python train.py --hidden_act="swiglu" --norm_place="pre" --tie_word_embeddings=true --init="normal" --init_std_down=0.0147 --max_grad_norm=1.0 --final_lr_fraction=0.1 --doc_mask=true
Each number is 128 + 24 x the weight over its row's rms, rounded and kept within 0 to 255. Layers, rows and columns count from 0. Numbers have three digits each. The size before them is the row's rms in percent of the matrix's.

# q: layer 5 attention query, 64x64, rms 0.127, rows 0-63, columns 0-63
# k: layer 5 attention key, 64x64, rms 0.128, rows 0-63, columns 0-63
# v: layer 5 attention value, 64x64, rms 0.172, rows 0-35, columns 0-63
# o: layer 5 attention output (transposed), 64x64, rms 0.155, rows 0-35, columns 0-63
q0 054:111148044090135106132166099102136124108133106130139148117095102119143118138126121139113128116128141114106114188129093072120140111098139140151117136132152112115152091081095109116115112114099139
k0 055:147168087110122140108104122167125090084120166111099146126170161117130113138100167122130157112110105113097133101162107124134091135132134133148129126160165121133128095118104136156101121101119191
q1 046:082133122096149125125116097120140129099109140120110079136135126084160131119137106068136112116072113119134146094108129086137149153155099134099121121122108156154102123113132155091119067111129128
k1 057:130112148133120104094128156137104153174155110135150111146117082117139131113127094144133137159137098081108100093088107115152091157087150131138121109123104173177102106133106145150131151163114140
q2 058:154147096072161130123167082123082145144157132171146135125113132115095120108128136099128107174114124067112122117159142152167115153163156117114146107144124118148112141149133140111112104156131147
k2 059:092152120087155116147154137153150143143147120170101079197177134123132108129110121119118129131127079111125097112125098132172127163127134107117120107190134083132115131126116128111143115133132136
q3 068:105129103154098134111130098151102123130121145130149097117155138134164123098141163177099113112093161143121138171142161068112174113134085107109161097108124153143125126150107116151123163108141127
k3 058:121112102135074153127136127155132117134120117155127118130100104124109147144149060111082151107093120129128120092094084109106112143099108134130094140132108179118115110151107091138107086154159122
q4 038:168114138141149095117155163119127144129126129109096115142107080124126085106127123110081114154121112156118124159098180117146128158095119155163132158096109150072141136143149150108160108116147153
k4 053:070120115118116135151100111156110126151107155128098127146167155137160145114128142156111116158106161120132144113168155179086130102170141088123178133155131124109129146124135118108157112169144151
q5 065:135166114104135133117145137120112123135149158152140168127102145165179153098149129149155146165103114127077126134120146151133134110169137134064133109091188124156105101149118112128135132126095143
k5 064:110123142081074157167132169146134169130160103112116117157145094137101145136153100105118114154112113142116095098154135104151116160146103152154117144141126127154163141133085135161174120146114141
q6 054:147124113087161128113114169130171118125124103159097122115119181099148139128164144172116150177095123134138104096121135127116140093111162121160152122169134113137117122136123122148175118124071119
k6 054:154143124174148083136128077115122105102104096113116140144120170092107134132088102130155132108111150131129125124158137144082143100120124108102133125112131139099154073119167103149155107076121121
q7 055:107155115132145127092133133116101114135088105142137167127137116147170171114127160118145194121129097120107124141141125141153133104134100152080089165121132086109084154125158135109092140148106111
k7 064:153111106121123164122165149123150136168191127126112118166116101134112194097140105158136137134111126148097116125128124083188118152151117127148121120108127182151153138157120144118139144148115125
q8 059:115123161121119140153128148120126139141102117135138112159135106145137114167144094102101147096122119169064151097124118164139091140142073169136144147115154175142155148132128110128092170140129160
k8 055:112091123114073140156158153123109179149132144097111145161124129114136114115127100107134116132130087090126124086083140123157099127090177118166138126134093146095145093137093120152137122142108116
q9 032:129160138114146135141066124148091139081138126119099143084160157151113157137150146173109169113089139121098137132123126141153088150107109132121096137154179115150130106106150114149131136164131144
k9 042:167131191155130139129151157147167111115094146124138155109118136131148134153124091108130159116131083127076115154138080174124115124156100103127102133111123150106127146125159131096139171158126110
q10 058:144128092131121112110127116121119161169117092146134126111154172091116170127131086129095158142151159120175138097090088124156146121110157111146155120128093130104153068095155138124117124132119135
k10 059:152086133164123091149111176131123130107182138141116091148150132112094086166129108139136127135115157140102093140142115173153129130151136105154133165151125081110096144113131127125119148086111097
q11 042:166093134158128100153120115127100136132159094167140133083163141132114120120137110135101143119131142185195133153133155149110161150111135120169140129095145160121177162130137146117155115144139135
k11 046:076089112089113108138151114088136099127122149083152114140112157153149109117193116137121142134075111091134128132139074106110115111136114105109117143133155101121097146101123113115149144161124122
q12 055:113102176122108131167122146121135168093110090141136128114091105151097095166129143097074102139136125095145104122133156122101119125142134112161138160110106144088170135149128141141131089156164116
k12 062:113121139132142092126184077123149067111099133096120141121134116116119124120113164138138144124158111126142147116168131094096127109121146123112151110132128084104101115072170173108139103123160135
q13 045:140150081159146139086125116159135163120124113122170147125148115147097102148151104160115146093128133128121153129135104120081153131153152100151183106176100122125102152143135107174133137111099147
k13 052:116161171168122126179136122170110104084113135113138118130127182107129108108120142129143106135107139152122125138149124128124105128080112101136130191155139109133091140132127170105119141086110171
q14 047:120122103113117131153149133101130116113064172062127113117109140146136076095133143081137126156097115147140124114117149117080079111102106102094137156135158141120125108151102147125117122130126111
k14 046:125122125128079117098112099120108117144132099126096147131165105078124123144104148093147170131130138102112144081124153110122134081134147151175097100137133140126101135125095122094177116139163164
q15 040:119141174095124087087108113144142153136173118110146132120087109168124151102126069146147066097146180140120114096109146107131145130132142148101124142115106118141154122111102147130137136117103117
k15 057:132091106151118094111120140103120121113132096140123168100102121125119142126100156131104103097159101102141121154151159124081126164113147140102178139139097104095116102098131177114131118112076097
q16 050:103110132165123125099132136125100070154103152113132168142158130091134092181085129125133115163122082118117124120106130153175093171111111122107142140141126114154116123160109108139088137111110128
k16 057:116130111114120110110094097133107154150076137117112098135116132120129082096140098106132142130104175124140095165167182135125123153149131088147118148131111108156125129142106091124113077128176110
q17 056:134123137167112140119100128125128151095154139136137109116109120131155102167160149106095106116163078100110074099123135123120143158112127109163121135155106146133127099165064091146128160094128142
k17 064:107147104120187130138134138158150111106116107126120133116092135110138090175089159134142129131121186122128150119139134131086135115107149101155166138172153087080108118104134119115156115092135144
q18 047:119117125122108117132142122122084162123195139161174147119111128122194129118140140152116135129137133169146158173127148093107156104136086109138163124135096135138101128140127096150133141135147080
k18 046:125133113116165132151092162091119118178136098128117150116153171163124108103140149116138119142116092115137131073140143156154085091114075118165116163122128121114118104097144128081122108135133136
q19 045:155117133124056149137148121114149153112145142154128105070124136134150164133139113166104094116151133124156142156115114101115183134103136163107139139130080189098142123155132131114118139120125118
k19 055:122145114111148113107157102095151108090145115128122163093162101150122147132108117145139108078125126133124125133130136170146113079081119145142144132126139117114106096113142211142158148099158131
q20 050:162107108126111129141125121156092083135127136132114098144103174161129100151171150147123165138128135108120153119108101101133132130103147097108160149137142137145111125162053086108146119125175140
k20 058:152138110140171151131139108094157130097098106160129145117154161118150116163100120114138136157158161173124126139139116113090178092144140118132138118185173110095129095150128116152117140115154152
q21 064:135159119122157132131133174151123120105136129132088164121140088184142130128142186138166122156146171124123146099139136106114087124120129142157114128170190113103131154115098155125098111124119134
k21 055:131118092176158128164145112131091143097113117135136172135161183113131150149117149125130134142133122148131163133162082183120129116145119103086123163103123141105145120146151110112161138119142179
q22 047:121114117137093157096149101101120176160128122097119100166175132132117102113153146126151165104109112158164135171162126127178150134144162124118124115142142146140096126140176111165106131117136153
k22 051:113139163142100151148089138141149117121150081139115108135142134103106122098135057128150115126140142096122116105084110121123109155169097117110122104098127121198126136099125154087111112140150125
q23 051:106076128147135141164116137147119144098102132090130127171146156092131119149147110130079147088125158115141131130158138164139110127152096095124113177129155132088140129130119079110115101100167114
k23 051:128101151153116136117101091092103112085115173122167165168154167139100140131106125143140133125088156145082141139106094123134112113145089108148122161101147100120140134128122162105113112163113160
q24 065:128130132136155129163097159127141132110162132122102119117103148143150088146106131125139119161156099119104128095123105124131145099110126134117140112162165044104140118088069160116145143106099147
k24 052:145122127141214081158105148110114130102080148108098151090123161078116156154116140136134114114143120122145170125133141157112089105150127097149131128134138122134135134120150122102107129111129168
q25 057:072147159112117107161119098168108151120083139112164153095137098167140142119112157132129089129121131158096112161133140116125122146131142117107095135148139117139107159120147139100080131091149179
k25 063:071133125158085162135142152139176164119126100072126112132106102155092148148139139112099140124130111143130125137104106126146101147140120109120072116153128135137125168101163102136095099157110148
q26 042:159114154163108132120105125122094115139124123132122142133142099130073117152109091131149098086096170114091111119131130164185107105115122129131137152144121134110086128117132129150088112114197114
k26 050:134123080156139151105134163114117107099114110170128131088160165157151144124121078131157154152155152122128131141133170116115128152138149126111121144147119099104164114155140128121104069125087086
q27 043:122109175110115116129138137127095127136081116172147116121137174090175130129156139139134131160165130147137099140149144082105119153119133065128167134132125133099130151096139104164163140094118129
k27 058:109130127151163152141108123098164124113098113074126165136119141127121084123102127133136144117141155119149135133148144172090112109182130127105113144180130152122138130142184118123158094124182143
q28 044:140139142151149108141138129137108121149107105105081131147071122124166136098187134189145130144109121112157116136137157086128113125164134116119169144118136128118082083142146166134159117111141117
k28 058:163136143134087175110139175136148168135107135151123114146181138180102110113156113169111106167153125162134119140116135118118146137106143164116116121091142171155165142157117118144146139142116137
q29 051:119140143140123135144130197142089177123134124118142117146084122148118155099141097144126124133130143134102133150103150136125160096160124136097080170130147116135119107111172122052126103143138126
k29 059:115113141081090157159105160137119143156124109153138107105142071145168142074175095154101100130119114146143120085110116136160100151130101121127122101140098140145123157110128109152113152127112113
q30 050:136089120080104094140151112119095111109164147128120140155146127123092160126127137136133117117110098154102101068137104091141164122142143116142130132162161084128105091112100081125138159156121113
k30 056:153153137120151123160126085114128104121118078133095139121131130108104130089116142127131105121098111048108136138149132150110098117134143109095132103133134113115083111088165152090140080102135119
q31 042:148123148140143067150123121153120161127090077120108124128120149169138098119150149113095084129117126138149124133098140108120124167156097148086155160113106127130117170116163134125149177113097133
k31 050:129124157166126132132132123094116159096091140069101114083146171109102124111146091144143093134142115126130112102111117159110140135127119129124118112153133105102059128120146190100140106121112133
v0 158:119147100121184082117142131126167096153121125117121132140139135083142139152110119128148111131125132098143104122125120142153173131132133152090109160152095095179158109142075128140150124159073121
o0 165:091125160168098144162103155123135157108104111061112114152116107153138087153114138102091137098104137149113151157123139145104108111132091137130118143100148155084142141118144130120097124100172125
v1 154:161176114111137136135161134152108144144118136105112150094073104137153172131090132097132103142124134134150081146139121119121114132173106089131106109114142115139112114178112161152143095129075128
o1 132:128108155133102133151102121125149126125106075136135122128157130120097106149136094136069119093140111135175118092107139141110163156111146137168100133097087170121171100121165136097137124142157135
v2 110:158089149126091149143105117119077146097130150128117132134151136157138103144147137087135154122146133127096136159102112149128097120150113067142143122090188088132145112098145104123124133086153111
o2 118:127133100094111104115157081133135119154161122145163126094093134117123171057142127135152116157132142123146100133128155085127151144112170153119152103098088163118107114153114150142148135133100114
v3 124:143145097112135132128101100120174107111165148105082136134116115136123138124122139099134108103124132120138152119165096119146180074132165176118137152124098133159136151137083120178116083150129121
o3 103:116141149157134130169157183113119148126094121106128125153125116136144130139149109143104115119101102122104085153103169167100118115136085136106087167176127119132104077138166138107156139151118118
v4 123:111123103144130151130112155101171094070150131132116102122141120140103122121092120113154112118122141089126120142125103150181149075117163155147136153154086127152148137128142118144101083137151080
o4 140:125158172098127120157114153119128154122112132089131137151106127149178131110172101101133117140117121106097114105145186132094110094153083131107124167131155107119120103145140134093163168122109152
v5 101:100167135128136151116113152153143156156119112145169165093116079166100096134172131120121128095116151108158135118100110132127108144119127138121101139145080123114090157152136079126113086128096154
o5 089:150139129083135136125136160127159112138101112118075131114117130120092149147085127120143116113135112119111143060155097150131125115134107161140115097199165133149159116144087139099113131116141150
v6 105:155107139138116133103071095135129123174129162141139115150126127107129103133115116141132131110129082090122094156135159126159176073134133125141154122129098113102132148125096139186113138141072122
o6 117:089153115132102150135111148116166121113141148116129118108128095200139137133139157164166133120103131147136106160095157101093160169102168126109096116109163134153136113107121158131121129100164111
v7 112:145105140135160134119145109100137107140122114124138108165149155022128143156089142121138141119111118122117132125143155134165147090130119093153150147099137090125171131145120122157129132132084134
o7 104:094139110152105121164120088141127144103099155099137124101138089183150112127113146136140136125139136147135138193145155086115123167115127138095131152109116170111083115102151167150114109112146113
v8 098:106123122109103145156124126140095117115141182117141109147087125145155109152123172104152141134107133085114122136140134116143087127114126113187124134119142114147127126122149090131094062105164181
o8 110:148151109138123123131117124116139168156090119135096129107116154139126162083153087145153091136115156118196115115104132120116146102121157116103155115166095149130138096105156147125179136104096110
v9 119:163140131087180113159146136140093106120134112132125116103090135074134129130101131124146129140109182124101114137131126098138082160131105139119117097129128117145163173127169115118170140076132112
o9 093:156134137121101138104117059145113143128115122141105123109135127156138101125168109135075111143121149152143149132110141090108107145123101090149186163142080188115134097139134111130139106132130122
v10 091:103106070121080146150130117137136175110123143122124140139165154138110080108114084117101150136137095154123076178106129104140167110121138135125139115118136119100104106150118126079147147125154127
o10 106:136119138141157099118105136119139109164173144151153121124103124123198181109118133128126141132145112130137137133137110115073166121159125121160100112085130081147149127128103134143161154109085095
v11 124:100086143166085140125093133107131125128162099122064166110172123126104148116159109150119142153128137157165156116130152128128112136115101122104149146131098136097098143112142150122133158163168095
o11 123:135110102124156119142155126138099080128137127104148126174119138085103074140139181115133144171132119125100108097166113167142120147157155121099119093132163094159102119130093110154130112138122140
v12 104:115151112065192120136118143131184137153114122122152109144157132102128126144145150176110124098114108141172103114162113124133160141150111142122126149144133110146133157117115164128116159108076101
o12 112:129139145165090152127122135133113131105123144087111148140114089171152106164086130113102127129126099154086158108092107148132132131119092164130121124134132176121145116141137106167087133158184153
v13 158:116105138122142119107123145125113156105138115069134142135141110126144131143107127108102152119160129160130114105161163077159091157153114173111133118106144156112161189075137174121146135125139113
o13 156:133128097153120126134162078135107079142121143140137132153129144070157130138144130133073143139105100169133127142129105134121148116143129096091141123149118147164077080144123077159137145132150140
v14 130:137089134132131099076138156110141139135083092113125142141162132094141160124140108183135130121136114142130130090144148096138092129125120174113129093151116152122148111104174145134127194144103117
o14 134:132102100125116161114125108141107117109124161123121113136152129129140112162110176100120141102106126145103157171150106149187105158131134117094138112115150143162088168163109074165106128112149139
v15 123:155146112133158129130148123184083158140146167142133155108077101134118139148112164081125111148132162091109125126148127145124113135170091096134112121113135098138144116168118125139130083111082139
o15 145:132126160140077128174136121113162141146093097136109125128156165138092124123135107140111117112143151125184120115093134111119133162104150161156130143116100174112141098102144169115153092140172114
v16 099:107131149134126137124114095129154099122105136169171116152114139130103100153117083137132129104114154149120126132128117158076169139160132095134110165167163079159112136154097078124090138120129126
o16 100:146178117126141127128101172145139141127155176092082142085114089143155102098090115129166135164127150123126126105094133150144114109098127179149113122138124141078122134128124161109120113113128155
v17 106:133151132115144106081140136110115141184134142176113152099110102076103146173103113103131100165101125115128096123112140139120085159112111132117109097130155082141116095145153125150120114129095147
o17 117:134084119121115160156102114125129135113142141122131109135145126152085116142151141131162119095160188112156157140168125154114104145073146111156124095125114165123155148132116143147104092121189134
v18 113:114126133121149128099122136171111121149147099114137184136125105111147147121131101123128141142156094130144084118153138084152095153134107167147113106105153137060120167073113149117119160116123150
o18 120:147100114160116151111136108122126080161119112132121136129140135097096111145098153140086149122115105143121134140116071124136161177090164073093127079153140141166109141139131124142130136138167135
v19 152:108134142129125137113086135101188119125126094127094102136167137095101127114097132157144095127115110113157134120113144157153142091125157180092150149157090169141131138103112102160123131149102096
o19 123:120142124109145139162121145135132108088100164105141131150126105159167103121131169131125120130133123125058121140140172122107098099159082143111095144140188115148133157141123110116079150134144143
v20 150:094103159148102156116102086109165100150137153129188107171155141065147114146151113155139150113132079120112113113118124118131139123122141099122145140150137129112137131120113084133079154115144119
o20 144:128151097120158151099110132117124103118140172110076138090117096198149112110083144172167115156102139142098166156118124103129130100101127146094101111125153107134125147116122147141117124110121134
v21 106:146126131118151134127095145091148120136119137142081110154141189106114135138118088102149130112061137126161161116099138130140162078111139144103150144146170169149121134128117110166115099114123111
o21 098:119157113106129130154120165159108147108097142107153150128139116153149117114131145142139075138113155146074088164142188142098075125157078158099130122138130133121128145144123137106086132132134147
v22 115:158075191136122133135086097125117114153127145103190107145108151074127115115104114099155145143110120122105137146093147158136129127138150131140143126143138116120121124134124125149092081079130157
o22 106:090159126088116107133145107162157144114116140155131126087172107204121137098139157171146103124097137103160123164116126093106141139091145093116130125136110123113121124121132151105144084131135141
v23 116:141106159139148131132122118126107170154094143113143147144096131093141140144124104166133157112132093184118118142101165124114076136139126105135130115125183141103152129108149121114141176062137137
o23 120:141141094135099113103152095149101083167164130143111113083150102137135163137106139167137111110140169119149122154157102095128141149107157100140110102120105149121072149125141104168111117140154136
v24 119:084087108147058113101125132094138144129139091155123132138129126152107138106173121159123146149157131148112113149114133140157131108063145119145166138143138138134107099109154120121124151136169085
o24 105:157137118102165127115110143121125101106163148134119151132102128075123136115140144075174150142117148099089153114180126126112120143135154115147124097088173083139130118154106133143140160115087115
v25 116:085111172153102129129135108145094134133148158145188158115142146182119154146200128147116118125149136122131161125126127114095114146131109097117139145124133122096108125091095129109110112098169142
o25 111:152153077116128128100154119127127134144137115152118134123112135107105104092105116120173138181124119132169130109099082169156135115116162155134142097143121073156089104096145150104126100149112143
v26 107:113156143131126163128128101149114119133146108154167130116066067158127151163120105121124101131157144113156143116117111131098145128093079132101088109149105106116078097144108116146122098128117152
o26 101:133140131122164157146120156112165124164089101126148136136142122151078137124130098113152130118144129100137138092092075134157061158105143166151117120144109115141151139104143159094142124154159139
v27 118:129144061160146093163157158126186077091117119150109119119138111136110152152141160118132084107125164116124133132132090124142154104106133126124105138134110123173143098147130139114147111160099119
o27 125:124098161145134124163110157135116188122091123064110113188097139096136130128109066085131152121133139127131115139131156166129097125149085140138132161099131141110128135124135128113144141141115115
v28 104:131053152119104164100101105131123126106128141151138105169152148121149094132135115133136135121127145106108113117111134117149125130134163091117181153103102138105109189088130103145088133120159143
o28 118:123150094127138122125137117122141101116126164131123122106068142136133147073138153161195138163118112152089115136143135115115152117136137143075138107186129111136101106137093139122159102131094125
v29 105:135149137149155114124109117145156110120145111122144126133076125096141127119160153107113112165105144137146098113171149092138144172158100191125119160145072128109140157115144115149099088147106121
o29 101:127138119135122190170136155133107113115100136129105151132180146132119080169114115132087111132110086154118152118110111106094107107122122093107131152172159119154138131123126100114162091125170121
v30 117:114141108136112109117130111138112124119133159137158119086108137141118137175176161112134101105132160109142152143133103114057137157124121116167088121119129162138106090160144103089177125132155145
o30 124:160131115123125131111129149109125163153130140167108115105098127128076126129109066131142139146150137125173147112105115184166076123117108129164135139093099129119142134133142154123112114182091120
v31 118:140088142145166116145131133131122154150107107133125116123147134086115095150134117167138147128125137142151077137147161168149080137091110136106157128106144119091124141117161100208124157147121132
o31 103:145127119132109160138108098108110087089134147117109133144112095101132115140149183120165134130126141137103148144149162078114115143140119093127117089122120182147124137115089137151155080111178147
q32 132:090137120167119184130142112143151121111098129062148153155126092151130114100150112106138149165131106139176108128122124148150141112167169116085089143142129106136092157125115109127121135152128112
k32 127:142150121145115132140093106105153143130130134100161126158147059111129094124114119117165139125093141123154084108085130152125155114145162096108086114139150102137096138098164121128118164158157150
q33 136:108141144148130097128127110156162148171125115109141098139118111149173145104120073127092125100121107151164154156092090126113112148106103171157113144133112152103122135124176121088163126134101111
k33 138:155113159127130111118101141142143164157146159123123090171138114127136099116141062141073149078133124137122119131083129073149115116128117131153161154100085142126165119127122119132140144125108104
q34 147:112146155143137160135128174116140120120129121096126118160170131107112134167107092101100127105114109156124118109130101185132140142173086138138105152156124126128125129118155063112081164154134116
k34 150:157118194122118175128131162120134137120115107099117110188120113159138082154119079104120157124116117145125124119114110184124117121156099111146105129164132109125115138139126106101073146141140119
q35 144:105133130142124127164158143151111148161117119109142118143146089142128107125092151156102137111128130177111138113121096169128138111167164120145098104070168091123172178127135126107095155114139124
k35 136:126111121136128179129158145141138170146097115084140110098105110130116128092109132121124116111107144117140112103137150164139099152169173108163118100117135162099143158146123060169117155117140141
q36 131:123126166142129161142099128143128099098137103153169067119164130114096141115170117103182115116142147135153136144105082123172135144130146115133116097149119077131120147106136157136123082142119135
k36 132:133144156101108118121123162107119140100107121098112134117103092197086154140165107105162132119160144135151141126120117124170089109133151111084121135130159111137138150114142142134141105173168168
q37 127:110178082131096157149119128153153139079112104144127073106118151141132115143155134164099142112170151146159132128117106156107116154106129137143143165125111173117147112141130119139113098124142073
k37 138:121134115138086116146119158121130144108137148100112120130093100132116120129119123110145159134167126146122152096107128138105123136140120171122147199108096195089163131128151171124104128138148075
q38 136:119100106079126096129148156110164083127148108157145174087136104121159159134132122120143158154139086163132126142106083101119189134094167123129133129107116140098139138131158134136140137104136118
k38 128:156129124104132105104149112153104111128177084139127135094143141132118156113136134162165167104133143141094118068108128116154156152165136110113125153168109137122140075110130144144155112113076125
q39 133:111104135124083192122109113138089159107114123076137089166149109167108109172106109146122107123096139142118082129132146121145124142105135120122114156143116175121167168150153123121120111133125128
k39 133:127139121129079162162109111157140102113106143083111151113147102182130088116107156147099089138125164131144136112121114129118093139108102123119087104176118160161134142122161126135114126124180128
q40 131:137137111142132147154125126096117153113142151084130115185094103077154143147142139087173157130140156129119087158132137092130115133111116119195110137110130138131108088126140102125112100161107114
k40 130:119163153158118126137112123161118129111146167111152114124126084111112150152150107111146163147124122101139120102144148165106091078107109172152078102104105139146110066147099109124108130119125117
q41 130:113085110143141118091118062109133110142167130128151134130137124115165106158128112156150177150150110159167156089155098137126126105116150110132133126138162103127108122150082095132120139169147103
k41 141:181083104118139125102168133084131104132156138103131131134156128099112128101112105150151167198121132145177137083132106138133138106128162110136121093109121121129092155128106126137142114111093120
q42 114:140102095077154120106095116118130144136171118150141149132113140133123142108129122106076157104127115093117176155103152152140131169104152138110148087141127131107131101087109137129109192145100118
k42 128:118096117098106117090075129150139128121186122169162125136116141121124164140100155116101124085130129124144148152138143157177128128120159142125157090143132111130156143095130141113129133093065149
q43 133:122112114099150123110117149127127108119115108125134142151132193142137127129108190144154122177158133129121142108120118128150121096092129133113142140162138068116084101093113119118110174080100134
k43 126:117094158113192090098142095135150158117122153100161152120091129130129153146094167111154133154117134135126126154135152137125132126137135105098145148124136087141111133141155145135103127073066106
q44 154:123164145098114143107092154113136130106115124116168124119127095149154114120093157136160139121117080166118100159107128100115185148142127135117085142100194130136123121111147145149149173140144142
k44 132:134166149088132194085136131112146130112127110146177132134102096145121134115145140164117118094123087126092062133140139113154140134142124137089099092116134172148155124150142127140129119110144113
q45 120:158102106138132123143114116162135127106130121100114118124102121167139078135164151140161128132163158106120135117131136110100093118152097134196119179100128107114117138115132129169185144109104096
k45 127:132121129132183141132159110137142073135140136129146139137133137084122150155143157126108159112178148108140113102122114148122125113100121155121114156053143141112147086152191124114123151126147140
q46 120:124126160142126153100157129135109113068144149150155141139115117129158106109135104140142125121111154138096145109155137175151123084163109129090153176093115157090094115167154103126100101131116132
k46 123:119160155122119126135128132083109119122138155117152140120128139154180110076119134116149121174121127139110117142110189157118147120146090173129132172092148120125100099144112094122149144178104142
q47 122:104165118092149103121124151110114154152103155110111114107138110177100117110144074147145112176096174123115117133089134143116122098149117118139157084134151128138075117099154136106128095133143141
k47 113:095145125096159159164112127125125135093132159184111133094162143140119116110133089144169131152153125104168114149096145115106137148148131088165101117120097124135159140102122103112126074128094116
q48 108:088145150133145131129098184122124127135161164131095095134127115109173143134118167155116157123147097111119126121089144103134157145159091107100124172174108106129112165127120135119155101154111097
k48 106:107112138152153137092141109101170083145113113129128085122145123151162137144153109123119156143168110153096153110060157106130130113127110118139138126193101134142124083108130109139145133090132140
q49 148:118137114135133135098133138106125078117165179151177128113123113134125139130092166149113145139124128130085125179147093094124118106113133112150064112145114129124131167139143107181100141107142103
k49 142:175189105142176117089124116131092110146171121144134152109152086136143131122137134151160112141122166110096154116127132092122094121142129108143116132149145145082118145148125123152080120141169148
q50 124:119141171125128153122089137110150122124160142133177135143108154149107099105101095130120157120132126103126081128104091136128177097136146148155103155156153119113164116130073161087123109144138157
k50 116:130127171148137099085132154141149117104157141124113132127114091127126149107097113150135060115149110109154100095093124120105135143157144145165080136157151096131138131114140195117127145144145106
q51 141:124133115095132129097131116097143117098149141104128103117109146145110118086122172143209110140090140155122121104145162094112134142137119122107146073135117178133145115125145121161104150104091109
k51 142:146141135089139137147094127174120079111103150136100154111147137156141105141110177117155125152141134071111125144116148093133163120131111178079121104125151116092137099111099133158108103112137128
q52 128:105112112159140152157095137077161102118140130126158119128147104129158168125123085135141112103160061160117150103088130159115135157133156127142085110134127131168109105116132124089129118117124158
k52 137:142111138087155127122117192102109134145115115125109161134159105141119146117177073136120149099107110133132123098100138175131107117106169142126158134179152115129153129130125143106171101141163137
q53 135:150121112135127106144191080125084112131170171145166109111139143127161145122127139111086176127117111152139121131092130103136177138135133095137096132120117117128104111158150124116122137073158131
k53 130:141155107086108057121161129123120108165145125155173122111151117130135138108134120145130145109133116120152108113104146109118145123162146092184154099169085161101086114134158114145128145118142124
q54 130:105121122140145098182113135157132124082091137104095085115131139105179117125107153136130132135060134153111086144149133126084140099116149120097156157145128157123112155153134133156127112119120156
k54 125:078141121155141114181126131135116117086116164080105128159137157131140152133163144163138106123091099117095131106143145122134153119128105060112118163142134165147132134126101102148113155110153144
q55 132:145127129106154084109121119160125141158136134126116151102118154125096157157077111121121137115138116082163065129137093154144158163128155146111085110130176093131107134093130122121117093113119120
k55 123:154113127148088104101157096136170143126114128140137131119116139116110123129116101172133156099109135160117111136089112136138181190112157117143068096134166123139112144110106129114091133113160154
q56 125:155140126139098158156123125116144158117168134120139145092151116121122175137085076149116143106107101112163165104098095150110112094116107146128120172112133122126155128076144135131113117183109133
k56 126:167135170121120129131165158144156174095187102114066121092154126105105113137098075135118109124120142131112145131087125156141111097113115169133126100132115148119149139131148111121148146108128151
q57 155:182112126152135140164118140146123160131118100150165136139147132106135084146125130112090119146121130148163118137139167093078102127171085098140143112106107176119116116135131082157133090131141109
k57 149:112154125156117117148122106141083117134117093146124138140158148118119096178117157120060126114156094133134115138152161153129105135120114133155116130109106179129120111125135069102107109186149125
q58 117:133148150185159115118131141100141132093089148123104131109102101136162123154145130142138089089137161175107109127117126120153109152126150137127138098143107175105109128096111115168079149108138169
k58 125:115171123132141098139131151092110131107091161090134138117103159129147076123192147128130101140127132108155134121108183146129089148120118132107144125143106119088131091118099160135078104127132142
q59 127:164118130139143091117151106106147150098110134112121118170143120137060094130125101137116106142113130144171136132112147148157087140145167106158138144147080089116087134145136122106112136164169144
k59 129:134125131161115112166127133138098113110136136130159129140115134089087087111114105123104125182119165111156106124174107172137113103128139106141127148149110078107112131108174130124142065122157115
q60 131:136129072177142083099127151121133128132134075116152102101102147089107127105109102098132142149153128134090140130085116126131104173120094137094117153126127120138169118118130128121082141123146168
k60 120:107173126120157146082104158138089139154133131083110117127083155132145138115123105095116164156129092115119148153098106157151130135080159131108126116150127159140085109108156149165112116125100146
q61 132:166101127126131163115107107143095098110109145105119124107156186122123124133139081141102166128192117109117103114147152076133129111110146122105173145152131173105142132127114104103133092121121140
k61 133:105140063112158105132132142128181131100140117125096166116138128153136101118136129172152164152177120134098131134159127129130103110136132132132108099147124094167097132138138179121177159142131109
q62 125:080122154142145138132127115172154112125114138088115115111138143133086076148125144142132175103097095090134154116089148145132127118089122136173138146155127128111135135104176151104099101117163114
k62 126:114099132144146102144135183139154127118164146135097104119096116183133109140103149174151156121101131176155087160105115152129122088118095136156127130107141103117149165108161135159117111131137117
q63 133:144113134129132118175133146138173102105129146114134128149104054147146142110148144118153111125124147160111143148143147124136117137094101138109104162154164114097148117132070176126115096105152167
k63 120:096163139120157127130130150090145113112119139076147118079115105107128181139165133111126089134110130139129123136155120108150153144085128148105127155152101123063129158115096159120152143152102150
v32 070:151122141108120112120131122125099122162144122127150174136127096136136086097177150147121143134085131082158174067110167132102124150105136136097128149126140099149157125119100138098096116166107125
o32 071:139133093138149105127127171148110127146090114125093111130108187103116130153122115098158090168169168114138098164117084109131121117183109099150119090125094138130115119143134138118157129118151130
v33 078:128126112161105110171127147129074118134132181112117097134128161130113115110167126121134109140128151109161116148154169130124144103098118115136167166098134178137106091098072130146133128093146136
o33 073:122121120110166163128144097105144138134110139109115123116162118142156155142087145141165116111118098125123152155101059128132121193144154160127137091119121102130139133110168113146119099160082152
v34 077:156117163116124086163156098137138152145137057147111114121130096169149120122150084117145126126120126139142139130123159127140162106098152135123143064107121157133146146125164133121105143074113145
o34 070:130160074104077164106108136143106168096120140109111131091073141129143113078140150143108101133132129136126110181120141144131115140159130146130123161126125141119103115123125137143194151146098131
v35 079:110115109104163142107127137082109152135138143110146122086131114132118156160083103105138089127189088105157135113156158157119126126080114136130126084127171124097106097158127122107135127145148143
o35 085:101157149151128101106129118133108096116134093116114128104131127164110111161127137141062150123081108186137109126073112091099182110110137100140111156143144126142108139109162127131139116129134147